From a checkpoint of a small transformer trained on Wikipedia: ALiBi, a variant of SOAP for these matrices.
Each number is 128 + 24 x the weight over the matrix's rms, rounded and kept within 0 to 255. Layers, rows and columns count from 0. Numbers have three digits each.

# up: layer 5 MLP up, 640x160, rms 0.159, rows 344-493, columns 80-119
# down: layer 5 MLP down (transposed), 640x160, rms 0.159, rows 344-493, columns 80-119
up344:126147123148117124126087148112104088122139109117142130133130134126118075145131099154144110140118126098122137134103129161
down344:116148084127106125139129141184163106081126193116165092140085155096121099098169112133150126142102123105147136106135104126
up345:139112148137170162105159134116121100105143121124125151137164180150126116119141100104169166190135132127130151148137160153
down345:122081123122133137110110174136120134145139164095136096100128135084159124124121147106123118154124118118131127135109175187
up346:108155127080120157129111150176122147161125171122121098131118141124150102126138157131123103128131160145113165127149132121
down346:136137163107123104144159073100104127115124149135150139149109152125150117138105116135146112114117052107085147106087110097
up347:123115103128129159132165121116091113159150167113119140157125109163128091135151116111109137163122137145124111127112119115
down347:131081105156106091154131120132095111108099106155126110131128099174123093102102102142122148098194102136144140158128095139
up348:122129154150062088131111103133150128147125138132076160103124141130126117116138162107134152126119149126158124156116131108
down348:131129145143124073127135102156116132130107118111162135091102119149138140068114148115182106079151113133171112128108097142
up349:110134155145124115173138116097124107171102101138155085101103152117108113133106131157140092100141170067146151125126145123
down349:089105137119110129121161125114145100164145140128145115116101117111122103157116095143135135091187151114140133118155125116
up350:128108136113133150091075100123150123173156132110097115129142137076124138149142126137159138119136139138124162116160129143
down350:139096149091125104121118128113114115142150151167106136139156135122129120102100117123153145129125150103125139083119121102
up351:127103116126123167168135133108107146093138139114131110141148159132104122149140134089153123107147129128129123106125122118
down351:117175191129131103117136134133176156111122129126147103143115146139133161123108137104142135137134133115141145136141165174
up352:125127150115118139137162145061124122098110103148138150137124152153133172127102126127131097164119149150117127159155187156
down352:123137104107161157094122123181103163153138105099187170161109110124131141120134062112126124131101114103112118161157140131
up353:089111080171136121122126141130071134106121129110135119128072131182127140116105136125157115147186139121119124129126127102
down353:175121142149097086093105175128136101144141093138108131140114167159096142115102106111132124136161147134110111117135087112
up354:134100156099123117115132163134151127145115109144095125162121131144128166152132118110116164132143141161128130134096121163
down354:154117193157117131089094107062130144176107110149139073095156117136167140159107116154131117120122144103137140136113140169
up355:110134124135113126075138135173133127112157109118169125135120152114109131124088113129171164087148100106179153156127142141
down355:146105147124106134129141102171128109096168071151164157153145152154159114108097149146110155124074106125139146098170139083
up356:121116154148123131118156147143143105133117119121141141086150147141102103108074127098144091145124131105120166141112148124
down356:120156108097128119152082127142123094148142128167132077094109115099090151124130143129123153081142141106133125132139119140
up357:156184136090122129132143130143097152147124100122168137148164167144129142127159122124126132126121190139087088102080122123
down357:129099118124141133174117158127094116138103127134120125111189137191096083153144163133120176061159143107116167116084112123
up358:114157146122168103169180159135138122142135139096112113174118139086107097161127128109125134127108116167092108093154125156
down358:165153115091119136125153136107135137151114114155141114134168125143142131125119152146143114113150119128132135118143068123
up359:171178104096117147115080120126157131184168188131107145140094154115119148124131126169094132108171122132139117120166131142
down359:127139127109143159092127156163111205133108145151146164138102104130126147120107093183102118110143115140144077113150121174
up360:170115122134185145195131138162130121143101131118100153134095154093114140144120149124117150102138191176122081135135099151
down360:091117144111132105124116134096128094118082092135100110121136096127153101099131137138128100117111107139111110101136100127
up361:154126064137126084112156108135128151135166118147141147128129103146126112171115145145127117141140144122142103097118145114
down361:123165145150176110151117134128124158128103121086125101084133088098130122101168086105110165162144128146125115113154115144
up362:082112124093174124110123133106105161114180105142125109119111081115133127118149124138108086130145122140126157125120148165
down362:132114107161107133107157148104142127139153129158122113129109134128092120178111165109142102066093171142140144147118113152
up363:156104123159114163144125126167078159189158110122121133173132140157154113193096166150127092080119137089112137090089165143
down363:168112127137142126147148141126146142127106146127141143131095104108147132121124090188109192121162168143140133150108153154
up364:146138120105136115139104111143137094080154101093136156078131101117125111135123106101143138127104129131142133159127140107
down364:108150109121126119123090133086130130140127119115151162158127118146089142103124113146108135135115165180177112119126094127
up365:079128132113159132119167139135150122128105125150154167103151091182095135106110127117135107124140071168108141111113143132
down365:160162120121129149119154147136136114142098121125192097149108137115133148127111114097130113101162149116167122156091119097
up366:144081135107158078123199148121114131118122134116175162156112114128105128121115133157165126123181146148068106171120127126
down366:097104153189136120098154099094150107135152103170178160130135109110119098162104088152088117102132105114111149142136096153
up367:120103121133164154151105141125136155178153095125114168142095161129134135112138102098149136152167116108141178126141135141
down367:124095130131128175131147183152134202107152156136147159088127119127148112127039120124131129127137128074144144131112116086
up368:151128137136167127138118124130188127136137130087096148106116156092115131149134077128133132153123111147095120127116148160
down368:117153134128155150140086127136140140141135119148103098087117153124119130100146170116114123151177111124083144079173145136
up369:106132121114169123157093124109201114142118156115102095132099139095097136135135118126140137079131157132162137146124102152
down369:107126134124124067134128140112100152113118092123119114160144099113164135114098123133134110139111155129106109144160162129
up370:102144111129143132116153128140155141117146162063135186162113091143135145177125142137138160123129125098103120118116134137
down370:140058116148110103175113139078139088144092122132138132131098142170120111143103131137121137124094121167155133138121137155
up371:132095110092112148077120141148108152095134137133185125155129125160137104162082129087135142165130119090174086135115123156
down371:129143162132150131147136144120162130146071146117101126100130126127145149159168112134090101090105173149131097118122111100
up372:169057110125165129097132111111113130145119156152143110095078111095153108119149128131153121141144115161115168125132133132
down372:123141143131135105076111144124100109143124122116161155104131110142159102108113100128126172065112124110138127152143105154
up373:125135120137122095104161118158136150108123148112128113118153078127095173154113097165127119113128104111157079209066158170
down373:115180091145105145103160085190150084143144124119131123122096144158164108106180141146125132132131144141176143146129099144
up374:116118171145095148115145149110133154143157156169165112124152139113060130126141163136172131093098096090160117123127123124
down374:113084120145123160161132112103158142123088190127131092140142118101112110137117126093104156109141157132107111133132131117
up375:078115137133150160103125134113097121091127142117092135083108120118168154123108125090128161114084184116118085111122151129
down375:112097132127091131165158157130113164110192114161151106138082143128147161141077153151149124143131125129162126188136121139
up376:142121143077151130115077128143124118109136154105139080110100148097098142142120138108151113126105170110097097101180193130
down376:123139122114120113137107163144143208150154118160098113131126149163184110107106154128137146110133124139095145139111137130
up377:114136146186106096135138147158124106125145149118127173141136129122123102171071169121155134159139140107130149142130137106
down377:159130124152114133179125136124146119133136108148121158144137154114095119122145163140141127121116121103110155117118087147
up378:160150138180170141111126130133132140134151136113101153175137107112147139149100132132118138099073166120143155099106138114
down378:118159101093157138132135155082138140144151110105159112105151123130096111143102135138129153150119107105141151126119148097
up379:135128094131100164139078166107114132141136093126131115159099137137086159135123126073140141132098083174173128160127185094
down379:112131138149118161129136163113149113132113144184117102170119184092166175093142132148094145148152118158107081127203152128
up380:132126125102151131111099117100080101161169166136115110095119142154153095094130172158105159144163134127095148160128124122
down380:121156128141153112124134088124163131107105096127130125108136107157180080104119094123153133134140152119091118161129130186
up381:120073149113119142131136160068165127128162135097154152153157134121149156133152143108138165157140148159143112132144134113
down381:185125161151129143152128128091151167158109151131125152155096129127115155122189149120069104134137145104125162155170113138
up382:133123122094167146113111121114142139142090099128131139135111148140066119155111126125153138131127138103091085144138150116
down382:125165103125117105147120136178143123149155132160053109139110115135163151101155136165126097153106124129173142140100115152
up383:140096136130162133138142104170131096097124145115129079158101135134120098136165140110125173106150166108160103118113127153
down383:146105172118129095141134101100144151177114123143133159114132144165141148171153124135132172195146097162134129139139130128
up384:092117104141121162107099119144101149118116122076116109137119143112135123152165113140168165140167113101139118095125138087
down384:144151155143168128145124085130154128112150111120165124095123113122141118148089056148147116110119133104102089147142138129
up385:109149113166152160153172096155110128122118123122170159139131154102127154146128158126123116107131128125126106175107171173
down385:154147121177172145142119117105100108102127139097157147142127124097160138149157109098132134122100166075132084175131189180
up386:134124145112101116164140110143163157112117142062156113150157203145155093175116186149176146118165082139149142158075112137
down386:172169063076171154118139092112114164147191142156146105131145128122081123113140106106120123127121158098090092145186141120
up387:166157154109123081173132145132085163148107105133108124152103136149132132155135121087119122122120144116146101143093123131
down387:130135126148129061150136108182144111111102120128161126140133103131118155133153098130094121123158122106151108115164132137
up388:108128121137136164127113128109126132118160109133111121161146120149118111107132107094117107133105096125125148134148086138
down388:182071125142127115121170108132076114129110156152174196093124130124118103116153072146152129112124117134147130100107147116
up389:059128143143123087152118083132103168098117129133151119168128134091138132143154103125161139162131144112133132131120175111
down389:148109110132100091124126140168123151142067122127152125153155121130150131085135132152114108092119139150149123134117134094
up390:121106131117118136123110108139149162113119152106132124111089142123141105130138101125138140146172157135137166149116161138
down390:138131110143186145140142178100119107114147135103139154131118114130101120131115142139138112163147114136140106156140133133
up391:133127098158121159168099110103132164126130120124134123170154121088150131133137128114181125117110109147164130105115147134
down391:133138109123165129104127099090140103135102159119119126116116110138137080136155119140123138141102149126149105138153131124
up392:130180110117181139136153090144140095103159157106113153124140140170139117132113115130146114153118154133143089084095129149
down392:136095103133142110159110141127105140106140119170121132148136127128147093130153120142112131114120145151176106170130162130
up393:119145116092070090132123116151165114140166117083159150144114130174100129149116142102167136116128134135134146124153136157
down393:109109131117100152125091156116143118103092161124195126093187149160081103155140150143122098129152099147166131111090085063
up394:132061110110109124160115139107099122154137151110124143129138154120089157113122121139117144146119117095144124135116124099
down394:134124124107120114122134104117158095112099140137136089117130130138169103160136132085127110127154128121121093142116133134
up395:146099108120125158145096150142132096146144123109110138104102177112147162159146147126140166166142104121085113143116119160
down395:110123108070179135132150148134146127120151133082130110094118142113140138126116140152087098100117099147129171099123127144
up396:159139126151119144129158131126098125145111181116146138114135130112110090146150103127150116105174109105152165152125122121
down396:105128093120134154148124183136171126139124100126131112078129154108143131169161133095092152092136131112138119103105096139
up397:127163142148130149131167132099126162171138109113094084124094092124167149106155122134151085131107051156130141154104139106
down397:138145143140155137117092118138147151112126121124128106130115131116138144123182129134165108125089108118117123151154165147
up398:120130114110119152120115146162155135146161117126105129108141097142126166122132123149125155097100131127182097106135133118
down398:101128146132104147143151164126150168114129122116149121129066121118115089098136102178143147148129102101171141103125171103
up399:139162115124120165144106076148106077132149137124162137146096120157154114110126179102128167115125145148090134112109112151
down399:161125147146136157119145102117121145089192081152129113159144129129120091092136127136119102134118143133144124164116114138
up400:162125170159156113169143135119170130101117164111146168093127084102128135159152162132165160123118165164129142141128118101
down400:119121140142118148135137143094144128095135117144068129135121145144107139101145149111084161116136170145108132122136129061
up401:128124113129134131130160106094077147100144075127154163099144110134158144162125143113148106158127117127140107188117173141
down401:109052136120110107163120126089178119167177100172083099118132170106116108069145120135130143079090177117114128101143122148
up402:092119119137131158127130125075150130146105088104150176122122122126158123124117153119109121113100134107091144121151090153
down402:108184128122137147141116116121104122115079137140149100141111104167118120155100113139104107107148131152146109149118115168
up403:140112121127132115123141119116153106118089130103164153137121144138110143127146143151115099134120136154103163134179141138
down403:100098085147104116137126158119122097118097136146164136123109071140074136125095141118097114110133168168123090126122169125
up404:153154056116205135153153159099089130075105107119126117167121122121128119168092118065099151109150118123129122128150134148
down404:098116113121125116144154128105139109142123087152125108128111128107174088166113117129145133079155123148152124152114096136
up405:105112087128100130142095101109157179122084143083136169164085162083140108136119089109146156151112131177137099097142138138
down405:111118135094131106154119087149109130164124097136100091137120197108125115112118109152155138153152113097079134085118167106
up406:129146135121111115129150120127128124143153174114153123107142128141139127125124147087113102087147082111128158093122096109
down406:093137145129130137130101155096149122181115119134121133130160138138118132118148147120146140120122148121119117128126101161
up407:136144147143127075113080139106163129144121146129137131123127177150162154089122177122070108097140159125125127134171124137
down407:107154114104140134133130131132127096098130129150156165142137147096114162151205187122126121110103134129090084160144131079
up408:136116145139131170133136156144116120130156123170110163135136097112159120165130184138171132129117114133100119103109120106
down408:079129116125117142082109126120117154118131190119143084107111112136101129156169167135108156097113097162091111134156144129
up409:069129054144160131151168163126134130089122144151111132131119143081150117159100127129161085116127149148144154156131122122
down409:123104119094188141139096119135136098112163153078105142137165157137112122098106147097112112140128152131100164105161090126
up410:172137134165102139131120078157098111139181129133099124103116128122118145134107130133106111105087106117109095135144131118
down410:138099109109162140096154144112180163132158149098116111117122134112100134108155098130152129134113098145152117131153109171
up411:171076120119145079113157112114114154131083164123109134138116115147070100153106157100103124115162177108101166140140104104
down411:101138066132170127110116124136129138120155168111134146187112092131152128094120133137116139096172128127116119138153139129
up412:122134106155152137136125130103155118133127106082108165113115099116144112219173127114124118142115122123104080133122126118
down412:108153120137140126084076082149092131096136115091157130136114096160112139139131095150141121123145132095120138148103141146
up413:144111104126097118144103093150175141061148093157116157144145130131072142168139134100104112110156131124133117134119127120
down413:146151132114126096077099074119126135161169103122163126118136107106113102120130111134075083089142084142118154135138104108
up414:142131127132168123107106128135123113140137116138142146095125102131136137137114124096135121195179116142152112148124111140
down414:168126144119162139094126112155115140105161139114114091114160138101103119162109116070119142121112060133105157138144141100
up415:159120122128169121130082126123117132087172092145160131138157169116173119155121100104143153123154112150131147091143117167
down415:120192112155138150160126135146138143127107156141128143134159128103135127092106092142147162145166140112116133175135141154
up416:099160100138140176132154128130128125124147113110149133153144117109130099114138156086159123059147112108119149128132081136
down416:131096147126119144108159119136151135095109109069144128115133123163145156160104109115074107082099136099121099086095111116
up417:128114115153114135103127128160103148139101098152150123141107151100089149132119147152123146099138117147133129137164074157
down417:115143134064110156133133098104131165110140120077134131101128095150116129080144137108098118173108131139096130125140124152
up418:174113141120143145139126113132139134150143126139113121178125158101109129147106113164114111165125114140138134088122125134
down418:115146118131138113142128121109108112185132158138160147136150106094115111103128124102124083122138123098127117143109120102
up419:110166106136101123124136173087147182151155148159140152115150118129123119123106131109132129137138093105116154109063118108
down419:144124172142104133104130121143125156107129102143142143087158113108109127135104136135132124165128107114131097126156135110
up420:115113122110107079135160103124089125146151086119103133110096102153139165125161099085124159149122112121120109132122156117
down420:122167098114156135108108130139147125116123102118145140102121121136117104107087152129131150126140093102126121118121131118
up421:102113124100114100117127105135154114135156115119132136145151172115123193129106147088176142140096153119124120152133108136
down421:093108152157148131112126181126134108155076126145159098152113163131127128126161163125127118166135140157167105082093147138
up422:139125131186135139109136146113119096110146124088131122139125108143106117116099115108153110110177093135125119114151135144
down422:140165151123118114126112106124113104127116131146139087119128076101149147092150111139121118100134178133118085162101150106
up423:121124121107117131178138153165122164127120141121142177101115162123085154155106130166096153139160149150129181128129104171
down423:137109148152109149125130110108158123110126153068126099144200145171172149163139150069128141123147119148143107163132143160
up424:109181140111149131147095139147113113123117127098159110141069124139120079129147164132118126139154103157161091136134130149
down424:139111115113134085105090101147101090152142130117085109146150128132087167111139168139133145117167097119113126124106116157
up425:104126129181155138080170110105106116115086131128148150151108124146106132145123107113143152166143124111142136111149138120
down425:127114100114168120117089093134154132100130172136127144106161109118132115152165112151130115097123108168123131136121099139
up426:129131116122131110145143154123102119128129144148075089159132155140148083138145154112106091103143113133118086139121154134
down426:125118109110145140134114126090154173122097152117105110163106114122111126116154136096081124120124117142117120122128121132
up427:114104104125107160153123141135130136164125132100127110082151136163147138161143157142148121140117140092107089154110112173
down427:101096141162155148084129136110138117143139167136128110128127121135140165124138121143095148121160116128084116108121118114
up428:164102148115125104155147178156106086109126161099147149135115098123108100119105132133110143154137148144135146137129112099
down428:157090166142135096117149118149105132080127151143127081134114077131123146134113122112123111120161102101126125130133101101
up429:167153158166102129084130129113149130132143147078097152105143118140114125130122125128149121126126129136146147154118111165
down429:145114098172143137117123143107131087157105081139127086182088107162114142113133166131125096081127175116115132112122111133
up430:141135124130163134129139138135141148110108141085170148144088157121155138123166123095131154142123104089123133138140136131
down430:114151140166123092186182056149133125169158134162156145153147079099122156122111088077160100120132115103155162135109113143
up431:126124139151188132139110147092135120117109093130142110120093140125183166113139121110147112138103155130164132144133093113
down431:140097135105110122120165124125108144124170162149129131113097193109117119149081107173143147114126146100117157102130111104
up432:087133125159093168118103138111179149119148126091139111117120147125150120136165149113134153086097123125159178132150158130
down432:111121073093127140127104166156130096128109128138136118124124132100114141109142141109120130122174143116179130164168104143
up433:099080109128132091108129094156125113130146143101092173149129170130149097117123129114174138145164143144117079141101159101
down433:134121150121102109082133071126127154154114124112132179133151082148145124134091144150147076121132096112129146094137108134
up434:129153132143118085137104139127111120126118137103126121122098097139115137124115131127135170134121164161142136121152083152
down434:126159157117126123142092138161108089140096127188116112151102129117088115161127147124122121072108139162135118169118128135
up435:107162128140145118134125125143115146128111143148161116147116129126194127114151157137176158145088162107130121134168102131
down435:155130126135143160108157137122140128135152094108186140127097085101117118122140144141103158107142123103140114124109119130
up436:156120145098131126108146152155114091107118119150129078113110179117105146169129156145154079105179117137153134105103111130
down436:147126130145121106120079135106119121155082101152103127150131087131158098129144129121145115092127147111129117137116070168
up437:136108177130142112139130141126118177175115093087156146173133157150115167124103127099160106142135095113132120093111160119
down437:104132141143133157155135117116109118150126124102126125131105116143085153135083103134118079137147118132127137142110169135
up438:126095127117117102144110127114147134097113096152089134162128126095128138126158127090150119115145146123120166096102153164
down438:121139110125104123117154092158105094132163153126124105143146114150127134137114109122129127122109146136173143118128130099
up439:144111135104165191135128127118116129112160162130121128117129096059162104165133117113172098144142102132141141121101144142
down439:147144077129090157148114149165109110152135149119176166102148160116121133085176109156191108165127129126137142155130115109
up440:126147104104148128094148135073086086125162097153145178133109156130168098125148124122118140179116155077151113120175170126
down440:154123114109115150103143094096152094161149114108107121123121144125124129107148147140105117086123163145150114107110167087
up441:134145140107161139135094101143117108162164128137156098124072178087183099127160129111130124148133161136132133085110135191
down441:113152106104104147143135148108088111122116155134125114154159148113133122163154107141140077135133162141096118114142101074
up442:134104179131120095119089079139132137142084128138121155129143173192130107119129144153126165077125125130125150142116136082
down442:118139084126111119092126193134169136157104178142100099128145139146075135105152118109105152165130139139126134123126156115
up443:141095132149091122118094135129142153132138163107128124118125126093137134180095171090120091133138117106118138107140152105
down443:130152093066125119135164114135119104118134104155098139102126122136112128084173132144092152116149125166131115155078113127
up444:152129125128160088161152133133063145148156141148164140129115114119149118128102111079121139118134145155126098113111134178
down444:142140157131114128134141105123137092116125147111130133088102146133124086120112168113121129132161110150085127125163150139
up445:112125094091114103159134151129114146157119125122133142128111116144138115148153172134134093135131101148088111150128095149
down445:149172140119107113141136126103142131128086122120143123128185127137113104093131114169097108120124120124092097102126103123
up446:158093129065120142135127073128113129122077140113115140134083149110108131149099124102116139145124130167138112168110098142
down446:089111137068128118096182114142167104100106093148132136130141149122168140152143184090117125110154148069140126127087139107
up447:153106141123112134162109149162119124130062140135154143166142141131111121119134117080141138139119095088127142163123167114
down447:118137150125114065153103126131122100135139139177112135148090147157082124113130137156113101108149084174122143165116135171
up448:126155145126085101124117117096127115105153157148144141132123123140104112150096107093135142147126155071127146152141095134
down448:150145085123133146127100140139122157141076150134104140120116131102130127161140117079128114174117119141140111069115119150
up449:106107118108141112110155140109104131109148134128168135158149103130185147122126182133124158092105120121127099114109107107
down449:123171149109147139106145145137098093140144152116125161122179104128114080146134157121168111129107155120141115134147097163
up450:150128125132142140144138112106122125125101122096130182097139163171144120131170115125134161129108150126097146124153142116
down450:110153130105147117151106140132075134121139118135114130145106151128135152139148126121130114120111132120133135153090121069
up451:172111128133117126168108193094127142094124113144130121089138097130147119130109172112154152138148106099169072129172140156
down451:147145097119107172103092139088103103152129126145126129134126140109126115070109128149137151135085128159124147127151120151
up452:130123140139152090123146154151158136139166132144111120128159137113103108110122131105114169133165153147107122121165106144
down452:137114135161130103120130084116104133080110114145117131121144121129108143105073127132095140097123137157121105097117145169
up453:131117124175097167145112119122138147123098080140138134126130109090116132163111126151121124098112124139143129090106083132
down453:146114139157104149103100110102100138149125114109130137127137145097128138109151116176151131122105123122095144147120121118
up454:166140138178118118134140160102114102108108178121187143128140109100103190114152091101164155114148130161146130075088126069
down454:117155149078117107146106113063096151157091130156119129136142146121158141117131146143062141161120169092106130115143099142
up455:131135145126182067168100137089129105133078119146091112091139135072119131172144135089119142122126130113123083136102094146
down455:123118169137109124119122129125151132126135143108125104127105130137146117141141120108131139152128150132118133146191141115
up456:097145117153142080094128147103131155107172143106128111127106118112113111107135181102142130121125132108117150138097141092
down456:112140098110127146167118114137126151076127130145121126143141141127136113125133160099139138086128143132136112148103136117
up457:146147083131136122099108131110050135140107151122136156137146141109123151172159108110118117116183120117114117105132085142
down457:109123146121087136146152147178097102086159118194132121103150127120121130152119144143125119148101151116121107134091110138
up458:156118142155131129152115134135104100154126120126132134086097132119171097142096112153135102117139183116131101149103157107
down458:128150156140083179101102132179136112084138166133106136122142108106169110134142109174141154142146145085121134081106117154
up459:112110126122128087127132140116128085109111104129111157119178108135140104138156085107120105135094149150129104138152181152
down459:087144154127123095142166105154142098137150109095147129135103098097146099105192165139095133147117121120128112141149149093
up460:115102109158134127107129154138096097137115126158140123147106112155111174150138096103173129112181114141123092123122156103
down460:136128123098119099102117176084158124135119131094153110141145113114106113150151064104141159087140100092112132133138131126
up461:133163142146128181118091106140125149077138130130139159132142124119126114123154116096155104102127108101157093122083141215
down461:136132137098131092132147162153113111094134122124114097106159188083108086150132152103168123195109137103113138149110102129
up462:177144133091132136120124133110133137134123157116111113139143117130130127168098147105114122122145120133191174067127153132
down462:117111146140131138115110086059132133129146118102107141173131139124148100140108176110125109134132134125110133105162157090
up463:098128114124133134130077123149057154117152144129119188126150139108085118108095144119154207096105116165157179145159147097
down463:098147105111134116159106164137132168126099107155088142086111096125132119141155099089128177124115109175148108119131111130
up464:154146095102138064089107114114150140132082084151155146151100070108097120129070134118154152114118163087170133113131126136
down464:151115122136120072095112172159137105155129096124174155112140082160119105104119129099122131183143135104171164113166167128
up465:089147131130107109105096165088140172122149132122145138130106147155090143131161158159089125161123147155103128121138120123
down465:129135146168133050113106131097140159105166175131143121136058116155153171139193158125110133130129142123107118095147082097
up466:118126110131150187162137097155120104083160078105109153143153134128127133139089166094125129146162133152083080099121125137
down466:112136162067132125068150114123099167127125112136101133078100165126159103175080156127128121155136106130094101126163098145
up467:093115161121088142154089112108131146117093126078100170149093068097103146112107159135090122085147139136167115125184114144
down467:099126132118123152089115152116090130107152133173158144090173121123098133109132150138150098089119129123128132100124139095
up468:122117159132149137165115145153114128133133143158145147117147091139095068127147165118132128149110160108153139123137144136
down468:157102135135122120100122151133140101131157081125115155148135109131126151097173155144130158189154104119080139127189091109
up469:136175127095113122107143112148163125117165123102136133143096127105100118095119127098113106120110135100137098192127118176
down469:113122142113126064134167133100104151159216090138133150120151156148105144077133152119098150121121092107117130148134102162
up470:106153154131085187106106169145162123154125081133140099113133102111110139142116133085148162157107076117131110124127108157
down470:130103143166110137083163120130155160130128150133094107128111112137106140170115142127130172113126113115072128128127160096
up471:107123157161079121109136101146119117105134172129129142091116127159155143138138090122129171175173128148150146138110138150
down471:082101131150126171129069129126127160132107132145149147142105089136146161117158131122145124153105120160098105115106138142
up472:122121171110128121132162138123146104138150124119106139180149136107141122079082097126100131140116156145088109116166139148
down472:152106163136151178120129115105155137166130106135122103123159186106138143170103112078136185151105170102149176147120114058
up473:160154143148116148108123112141141137205168193121061131107147162123145107174096188065170139120119143122131166051143096084
down473:152099153106130109110174133152105152124131160144111128159140121117136146141062136127110144146102115081134141108113110087
up474:105132090108122141171130146163123135089152151144059126162118161125102138150143133136121151142107144132180132167109112181
down474:145131085159135138110102112114105159163132174135130089128097158170122100165084146105104111088126124113142127121102101163
up475:133170105159136132170100130151091102119123114151115157151140102133138131129150163130099147153129143130120137109130131094
down475:125116152096139150129142132127155125115130136111142107141117142111147124088119114149125107132149089133117135156115158155
up476:141153115125145111170110097099125090135130108103095130187137119138114126149086145143131161113141090125157106148126156151
down476:129137136147154126153116138108084136139109140123100154135122094060098085124128167127121137145126163141179066149116088162
up477:163147083147082158125139142096127076162169176160138149116128114087139111174156113116136101152117108165123071128107130164
down477:125115102125170128131136118127104115116102106149139116145138108129156093102138081109141106114131117151152122111151130128
up478:150131084134125129160146150126178148142110136121140142156101135149151111104118147162144119110095145150124119104078146114
down478:125130108122136158080117144145134116135141123145157154124099164141160146170090107128099142146124139102151124122143101137
up479:133123123145068156184149131163131137109139105140134113151147111108133131111157181111137104119096138089101131150075152141
down479:127142144129142138088108135143132109167102130167121147159078105137142098127122120126119102098053135116137128121131127110
up480:134132116138129127126166116128108123173129141111120074151074114165181076154132099143132161097169116134151106150125140127
down480:134111161134123156095133152149110116157124133119126111105096107136115154173151140125135127147144096142117144154140129116
up481:109116123133123152163134184125111141074129110159142131139141093124119119067145112131153112120133145129096144102120131133
down481:126079138151137147163118079128145156120095124166111159129124150133161154154104125125146118145167118101109118049145119144
up482:096175111132116150118108100121142153139119125127146134105121140130110100111131119125122132107126136144128096135093098128
down482:101086162153124097121133119142117101105106153169129115137168141119115092127090128117125076146126141116081154135121160129
up483:146113110098071142138128107064134134119105163153158140089147144133150132143081166153131100101137138126147083149143117132
down483:156129091095108082130111127140098101134121119122182128101167105152167131110144155118138123060121158112163118194105099146
up484:141142093145094164073107119097133114140098142069180075163147138106130122109139159153093138129064092142091139194143139163
down484:145137135162131127141134076156115117121142124141118127151068156161127109118143103131109118091076135143144111117120138126
up485:160115129167110131136108102123151170108166140154135137121136131156120135075137092114145129154111126134070140140165135137
down485:126120143183133146160151132105183096128141102114155128153120104124124135129112134123125139128130116138147127104136162116
up486:146134150138106103165112127178141150138129138093136133130106127119149112126087138128149132148138125165102117149147132131
down486:106120149161099114127133097112149118123120140137124158139154122176132115099138151129148142147101145132155127122107137118
up487:159144148107124143148082164124136122094104123156107138117078198122098123159093154120154100174051118130169117134150110169
down487:136163131151133147114106134137150128137122135137142122114121120118105131135129114131095141158149111146113153153171098118
up488:133102133082169163056172184085126115111090113158183119150161157128090143116171122129150132113110156137124131074123164119
down488:147111107158113139131137147162128108119148207137164131101098084122101101084119092163132102158137122133144102134102107154
up489:105143142093121112125120122086110132140097139097110179126166108175134107113160142142133173150101127143102093122124101120
down489:142104101148132122119160107096127119100140146123140104111125139118136120137109123176134073132166144108093123145117156123
up490:142094137131120136151139126111098143098121136130140147111099134135118124091135115138125121142111111133117101151144147142
down490:126128099144138130145130110138094108148149146110135103134162141128159124133106124131140127125130109101100153123066106102
up491:156108098066152112104104140147139114101152101170150143104135157115081131136124096142140127097099143110124126110162130138
down491:140103110118119151130119148126149149131128159155157139138125127125184147069115122150088135143092129141161137136167149093
up492:142154134114104147156161141169111170130125130129158103129129099156126139130087150119083145149146122101149123116111132163
down492:110142137126154125132139136098094075148126102137129119137134142121126114120147133109109142176084093113119100108159161163
up493:135129122093095068143133131132177139125159155070112125124137153107121156157111117120131134111123142114125095160104145120
down493:134139144115113106128167119116148145110097154132074109139122092093143126145133128134137110114141121142082109158122098159